config.toml
num_hidden_layers = 16
hidden_size = 192
num_attention_heads = 3
num_key_value_heads = 1
head_dim = 32
intermediate_size = 768
vocab_size = 8192
hidden_act = "swiglu"
norm = "rmsnorm"
norm_place = "pre"
norm_eps = 1e-05
positions = "learned"
qk_norm = true
attn_scale = 0.177
bias = "none"
tie_word_embeddings = false
parallel_block = false
init = "uniform"
init_std_qkv = 0.0347
init_std_o = 0.0
init_std_up = 0.0347
init_std_down = 0.0
optimizer = "cautious_adamw"
learning_rate = 0.0024
beta1 = 0.9
beta2 = 0.95
weight_decay = 0.14
lr_head = 0.0124
max_grad_norm = 2.0
warmup_steps = 498
schedule = "cos"
final_lr_fraction = 0.1
batch_tokens = 131072
max_seq_len = 2048
doc_mask = true
train_tokens = 581200000
max_steps = 4435
dataset = "wikipedia_en"
Each number is 500 + 40 x the weight over its row's rms, rounded and kept within 0 to 999. Layers, rows and columns count from 0. Numbers have three digits each. The size before them is the row's rms in percent of the matrix's.

# layer 3 MLP gate, 768x192, rms 0.0676, rows 101-134, columns 0-63
089:520488522558498485481476533491535521491429397543515519509545543536486506581461509504465493440454477464536490526531550482490466486445509468524488528499487548590540528548472509533578467475447493
101:565459486525521497475445491440559523553550479514466576492493503508534455494544505479505515527507484568498477474491539586513528487557544476518544545480512521543590568547498465439515443458477451
096:531513462530496491482492584570483508496542520533491558537516551436514496450513464539439482575524475534451516496540493535522553498543452483571516519455447546557521551543463457482540442536507538
097:533527549464454435529572500517523452518446462548556447513492483502547442535497557516494482515491461504506490527445517495545480513533551482548534504494503403585539565508446584517524492463455478
097:533590487525506488409460525488482459577459457472480545466573532541512479559513488482509523421425556493502521469541517521514512571525471479526521540496503542473544534525373541554562469505483524
074:571480502486502508476468455503575512502411564508499466493534540513512492539545491470589505530427536508518464410529526490478529494435558515528535511492406539495520538410500554530514583503503485
097:467486485515433496575596492478490467469503482487541505471564561491480484533463534484573485487549466499492447479607551471469506523493529491500573437561496516542497507546431472518569435516468513
094:525517444586486525496495467538548543488546432502546514529568537476442476471591550501535567541497437483541552460463521548522571583459452507470484526484470481470508478516515526503586516499549507
093:503547512497495556524460525478445519567533485484460381507512521507533490557494472431566497571571485555460508496499546513528506415525527566451524455532488453494494471539515510484502604528530459
093:583532522471538549518408512492475489597517423525478479475505410485490574505467504446440525431531495462448478457537493531508519585441530443382512513476483554446525483560469394470569584524483526
118:500433520611456483499512494507515494497561499505488514488505536470427492527506526513562564470532465498446469484597479563516421564472558514464496534522491491480488527509545493505499444518464484
093:532532491517468448504479502473497551550575482495498498521486566517487512506510548441526458431465507488480478428426497525554519553495443496513496541490458492487455493576415553449481545503494556
119:482524565470494418524476524519525502497465469477492417521490566547595530561494538542442494483513522441606446486518553486483467525418477545464510527476533479456516492550432507554448477529506545
106:537448540482390440447516533556512506568504507543496517485476549489478501597534529494541462547511474449554444530463529516498584483504515501554468496504581616454478516510493566478497522528455533
100:536564433547446459517573485492496478514470460503547472430520514503441513532512504434471513516462396478545482478494425537495568591446485547481482517481538510410481483412421475519544501553474507
085:562539445467461481474539468459499497519397512509515514518522496573486488569490526488435480540543473533481469515545451457527519520482523505536531505513417483526518509508485506520498438487439556
110:519530503510449512504585533462525508480536491554489515580518473492431539484456514487491488547558483529541506439477499436529528477564481472481549533526497469486547431530533436506423491483506520
092:445539502502509478458454512519512474477497569476479539519422476431502553492524531578533542489501497488520509458473502518501548451504529477515500509558467517498486572451586458419475435504540510
095:445514462597497588509534507575519545571464500497407481485516484528522481529469511497519440580440488526519469496523518431537573561487532488545544500451516517540550535527440530530534553547453539
096:454507501521523566450518493495569441486459533438543518485518424461492511466510513520480517453461479533536552561537506480528581473470496541516489506519423492509554528513523517464526410532474493
112:446523525426459488490474471501466477609595440520476618508464522475459427424482475492477536510466447508456506483516502544506478500572527532499518532495542539431551464480497548418525436500493419
086:460559472474496508459407515529461532529528523484460545547463547530564542514501472483423523511503440539511614483493510511502530511478523525508506524515455560519516518522493497438519436484487431
095:523428589494526535535516481497523548455510449474497463486537524484482537537514453535508498492513497415393575532528522458585479555503515508471529500502492535533461564519488492619543457455526560
095:543463461496500468570453471538498465396471480476465440473497505484440562499483525604478427464517470551505461537549506548507551545569471470473557507509472476503511463556530591540593532475492527
095:507468499548484507470534485519548578476537534491488468472549524465533464555497556492484477534520456539518524492472492498502525504431508446537660456539563506535514482578469523527503507553420473
096:436587486462541470527539470485445517525490444474494448453480565539546465465576468473501495467502510481467502490515523541511550510506473433490482537535489518487596606538475378520545505517544547
100:574507488465439467490523480494468507432575479455531495496561500455487492507361507471414564531492522496529537458492484572516554489471568502473477485536487479518480493524421514473491528532445496
070:484528450529502472524522494529563500535490487529500479506501540496527489416444544491543466492520504497473486494619568509533479529494514494429499514506598533455463565491498475372513425522508484
099:570480511488462459500533485408475514548579468445498479496521538479544496469462497436471504535582545495447478504437470484522491473521438501570500482465515491529495453523489505494465564476499556
085:493438516484496513549508505491583522424450529445502547541542463466497500517541475527477478600498547478572550464447472501563457549415552395446523512537464561489473505476523526528437462495484509
104:485541484563439513522514486547472502477462450501479533450548512484516527554480486496445473476528373522487454435511478575558498565481507488490481506489484414428531607503421437528488455472440568
102:482550470494394566578495478448530487500455477502520473462464543536352428531437550428503533522489522484461476472532506455519498480480503443561530502550514564469457481470407544464471494512567514
093:494503520487508582483507593474557539475474437538507546516528581484500529565557515511512526504541487481462528508585534444551479506468506541481493577541460506519496526477558473472411498533501541
098:503569462525482469551457548574488497481463422530473481461525519514457470486482466539434539463401496502606491562397544484489503570439519529493508485460496467561498504513383449485508489499485495
# layer 3 MLP up, 768x192, rms 0.0636, rows 101-133, columns 0-63
086:493416506488485544537527467437497490483604522524504491577501446492525459430523544445495469493506493564528473532444536528471480573379503451497539517473510519530477504514504481436451494520527431
102:519475474460561445447464556503524467510576492515486644489510603472493407442591513509418515493514523508511575500450539507491604475483523529530495479476498554582531547477522483456504465510482475
096:521479540456514523457454484480501455466492527594551505488474449484545504505465499569587446514557483492549534483469494502507580463478492550487544551512487613540568514506546477486503493553542498
094:487521472509537423501467544474520485494508457484503459426465508494456483438531464576471515406568597446481501521598458462481477527573505491534437499538481457490485458449510441502527541443549532
099:513479431530461540543615472391548506430478475573483503527514513535507466429519506501472479545558425535474510487499539464494606567480519441519508496521503528451490520501496505489529448509473531
077:498457554456533515534445491483532532489526542486491443463517531564491443459530461503490538506453602468597562460449541492466498417442530463516492521483501528460559514502492459555505545531429489
105:529508548496466544536546514537461552465568472494530502512503378543510536466485444496528397501516472478518432488459483487508440405534483427494514498450528472411461439436499506442478446493481531
094:520544546500424530572496514455514521542448488571506483541519378472409521553475488517572472453451473506509477516535492519470500534462525505530525551493494514484511504581533529555523476518501471
096:421513502514496510530528463466485487465566489530469465501524502549564587583462563434567506528523466543474550503533458514475435492537504510468498470495446477543451507494551531531557508467594510
092:547540564503552481508523498517462498538540514582448452554494442551505526490477533480503485453523475466569555477596475522441537438504492518465482511537524545469502556451463526449537533505488562
111:493465502437477478477465556532487502530447495509564553527509497553500517527478498466471509542536466516506475445399502458478594473478499532528510532496536548516513485442510507439439532485485532
092:472514518490528498504458477466480502544438506465509492482472493515551486550489492543463546487363563513548546495529497518513554507462481517590514452456555531488475488482541481476548515460515455
116:494443446582498540522511487489476520519495533472511530466509475429490525482455479502573528504436484537419511506522451461537550542563516509501524462543435458480421501415480508419558515504461477
106:533519480477499511559480434465502486525418487510486537488504511495521497433568541484451565527459491559463542485550510495491492581451519470543502517463479448482508582471484541518552479483476454
100:461478547405503503579501525510512474494428490515504470540487446478476451400469437470614532496460525502469505518456567529520502426517460437484500545449591530489520491547547569458428522467483489
087:416484529532546520530513451464521547457462489479485497501490515595474511472464538502463435568509499513471444469506478417544502542587487550544491477535494481529481529578502438524449502502458513
104:565490585503516443498505483564456519472560515533534485422456525524481512486507507522592467535507492490445471528495498470482548528432440481561497524484499434446457482467447470501548588587522471
095:530556477517454483485490484466528495425436557531482516505474492484546577556465522520416546487433574530467478493493476492487543463471492482512446500566469515463522525517571451485552483495546546
095:464426535527484455483471487504436538517473527539436539551476485480509477462523533513536508557498518522507536516509494489473535565499471534543477525573526520549506428459480544445547585527445472
097:524509469536449573459446475455485503515510479531494487566520490486527492476560510523434495509561462525490556486493511446540567515489481542535500490550409466463555485521495515495565450513502570
112:545473440511515517482454540479518525443480505446527504504472562531526549515549523436610543495565504543502540511456479517540484473444482403462491529476536521472498525550539519569442498493550517
090:494542492498451472527470525590504513484414477514499449497556401532492394523459512459536453457535510511542494564446468481506421443485523467510474521410502546367447432404519505534542515501518495
096:472516501565439478508531524503492479542548493505472570510540470504528433438490517596405562487494480531479497465471533572493507570506489482529467472453522451497539494521523498475568404506526536
097:504527495492534531504479536506473438455514476485488538502483423505432508480505488489508484471552436481451541467547478511498511397563478482554532517487455476414539531526510526512582428516492578
088:448503456456413476507453473489509537512548549515482507480522501442493469540481480512522534462524535467552484550558494510487508451539530621442521568445494567510492534553518483566509539496544475
092:485511499533499511545563485486476511426543497486460529608503496500490474441513518491428549533559411515503449466489496520492482523569494474501533484557498485399516510468560476488536405456457534
099:499519547517475409549479462481532463540508504540498525525496412473490475540498517503445509526445476537563515551435499508450514543550480528502481477466472436549567394473521479503520546510562506
073:488552477469518443521484521449463503473487534511533447539456561489473442504536480504622458480470547504524521533446497501484506546560460567482510487483486437591519498489554476485511502466499439
104:468466566513497534479507486437478495510498521454512524505500487522470508552598516493597533504539515494516482494479483497478393508486538482503502534505481470540461502476538494562490518436476468
092:451449513466531492524446410526572504410542520461561514476518464530535521556423480471527443610505569466528450532462578438505464467425516467483469495446543434478445487482499507443464469488491521
109:603520464462535493498504457528536518560529466549498415457516456531490493470406534487557516430440514519419489512417512480518531487472541456457522494463490495447488515516428497482519522571443531
104:503487404476540531498420518530483518513499513462451492558544461495507490612515458485501440506474537509488445506538466493571432553498513484550517510538510495547535516438550509454413533504476451
095:504452466419502465483451489497462533542535516449489483514475475479543501423494481461493415490474482478473458505389493519435484465621465438501484462481552472489543518454476480390565447438459533
# layer 3 MLP down (transposed), 768x192, rms 0.0609, rows 101-133, columns 0-63
095:506450513545524542565507476424459523468543521485438446577482499495552511501540544461494496455460451638583473518454576511530536538387567548522493453432449504480483537489456520481512481539542464
105:417480493487508443475481436496477529560501499458455529477468526507504473501569493463469533453480512500540579521497611552442593492477509388513458450481469496495581534490522511508531502569483492
101:488483474473527496494444536463489466501430511574605454511500446440534459440501524547530432555510517506504562546552543534542530553460474510479505525569466535577531520556450489554484507533480529
104:461544479542473467542479510414523501513544487427459534431531591495462490450530459492543565494574553495481566505529488467437559494541514437490528521510461480470471499461523469505508530392521506
098:523595496505469465494493389492477537493510475531451455428518548515492483462492433417499461421485552473520464564544600500488504507485544461498539454550563505491501475475419515523475427540583492
080:490492530524478452474427513434576495460510469469465538471485502510535491511580553450434475478514527516525565431518510452530534538446499443554490534508513561439554488534448485507552504438483537
108:454506594529504493406490524526465494542545508570493499465497501531494534526504518442488472522440499610498547517418547617554506495517527479505534538465479427492454491492561508494454520431527543
092:525595485527420565561509487506534521475482508471516404465517513482513493468574566529525506475495469435551529464485516480536604459432476497477503514567454514486509419518484511465514487490533406
096:469478502491519435517495415493497421440470523507490530542461517481525518446462520501464506476441507487526411463513492474470492578486451491526494520481446595454480538496505465536495470485522522
100:475456506498556542572530506533474503514489448579450489471443494572541479502520568477569552499552484535571511408526476512461549567460530541455514547467448502452526522540480534493571542474459527
119:491565440356485529533522423466558516462474519559514509486500494513492495557466467521472525493430497516523488421465566469547481479471480498468518499544498541531462459457439542453521578554552503
091:543486522608468527535551517495433479473525519514446562449514534503504493552520513490492516512600456525518480495529517475496537441530443574545475449396487399497518432474449523507510491383470467
099:521500465483468541432462463497507528537448529495522446440537475451518525518495490481478486510422548540506549493565456530549471475492443432508534543532500435474489582490452557465592503517461474
108:485475524511454435486497554483522453581491518571474529463514485514488484492522541425579495601599476482565479494503508576482494452367560466529465524483534484437514563516504478553494511467453473
097:538550543536527531480528381521416495522518576450529454531470438462472502534438494437486597447518529607467560526475524509547458470516512482502486449511482510456464441553425481542480478481539444
087:534500480536445441480568546550477534454448448510439530536503516568520537531473488505496467486516459517550457530522563515500449534526511463480507501538508436553479575528465476506470449470502565
101:525509478474513501477506515565462565449510479473588556451492510516460516537429521510571429507540568579546481478503578469507474499509460479581558491502506490483543489445445509565536561456523523
092:464482449477486511462483538531436496464505458522451545392522500447478481539527469463490487503523441516468531478470499577493473452469545511523481456514493497525478529488505523579530512448602484
091:444489469529506472506457474510452502483518552538514507549474509434482463477565527468490513516538522522502485519458516466472483582502506564495480515541457544521544489520507546518531531368492503
096:568497494463435510497521475526516431461478447462550481507525478523552459532466499504486460542483502559577499499508544522530604521517453536568488473523450505472503457437580473476521450510523548
105:505426512523488527460488455449526529495544480461519430416529448507518493591526477438554500504508417461529541574570445484483483474489443496500471504496471491514476536522614513532445495427463492
088:501435522545518484476494505461540471503531512559476467495478506427438471500407491493576443502500499441485446525476464477519433477513503503517502498471481483414509473447478530525529539425473479
100:509534538550507460550517519499547487523502455432508487493532505458487461460495528578472550476536559465428495474525507542584522583455542584539498511466509489481445537466529473521467455362476436
094:464523500533545561560476527515500442456516471361477473449506461435460479534493467536455469451550503396476486501516533529516497445555562512556510492535455546461485432442513556534509534456540487
092:480531511442499474506499507500496442512519536492489486483485467468493475563463435517523444499481552486534484578510508485461448489537489616428420612459510520498534533505525516552509499490584508
099:481471563552468506446498532491533412508521490539460601525504525501462470509524494545474469551514570488561535517462650425464448435494463436494513582516507526495506539511507544577500455503468511
108:555423389541478495441438471481481530564468428510548440485525458577457539566562510460501497507495465458481554536416428540404483483525511515516516473481509499496446496459453516544500507517498521
071:496514503475491514459468541530438519458549526499498553549526520413427506546581472540438512546434528567516445454522461447495527526514497519504489499497484493535554489478448550488483512423547460
111:442462464435583602542479518512473491455456480476484467429539517463465471556448508548400493479516469445553578483475587525493525508442635512417492508464515478515460474468489490542495528510536508
089:506489479522492423501450535544474487474506418505510524478505460544569558455435536423484458485484529502473478508546559540533475505572518493510536542460504476494534506515514468460548572410530549
108:544543514453511548461554508530474503530459495547496447483508467533475470505452500481487530435466518512452516486390492522559511488504445485443507495513482484430518533498470519495499453594420535
109:542517477444433508506508579450520539512446511496482447578498484466543468512490484492418492489447445448520438493475555521463509536513492472508452502512523442510429533591554506487466461428505480
095:554495495494494493525512434519514533472476557497490479531498523433502474491489453474492474495496498506539439491433414490474502486524532466515520433482522493505461574540474546557591444413482535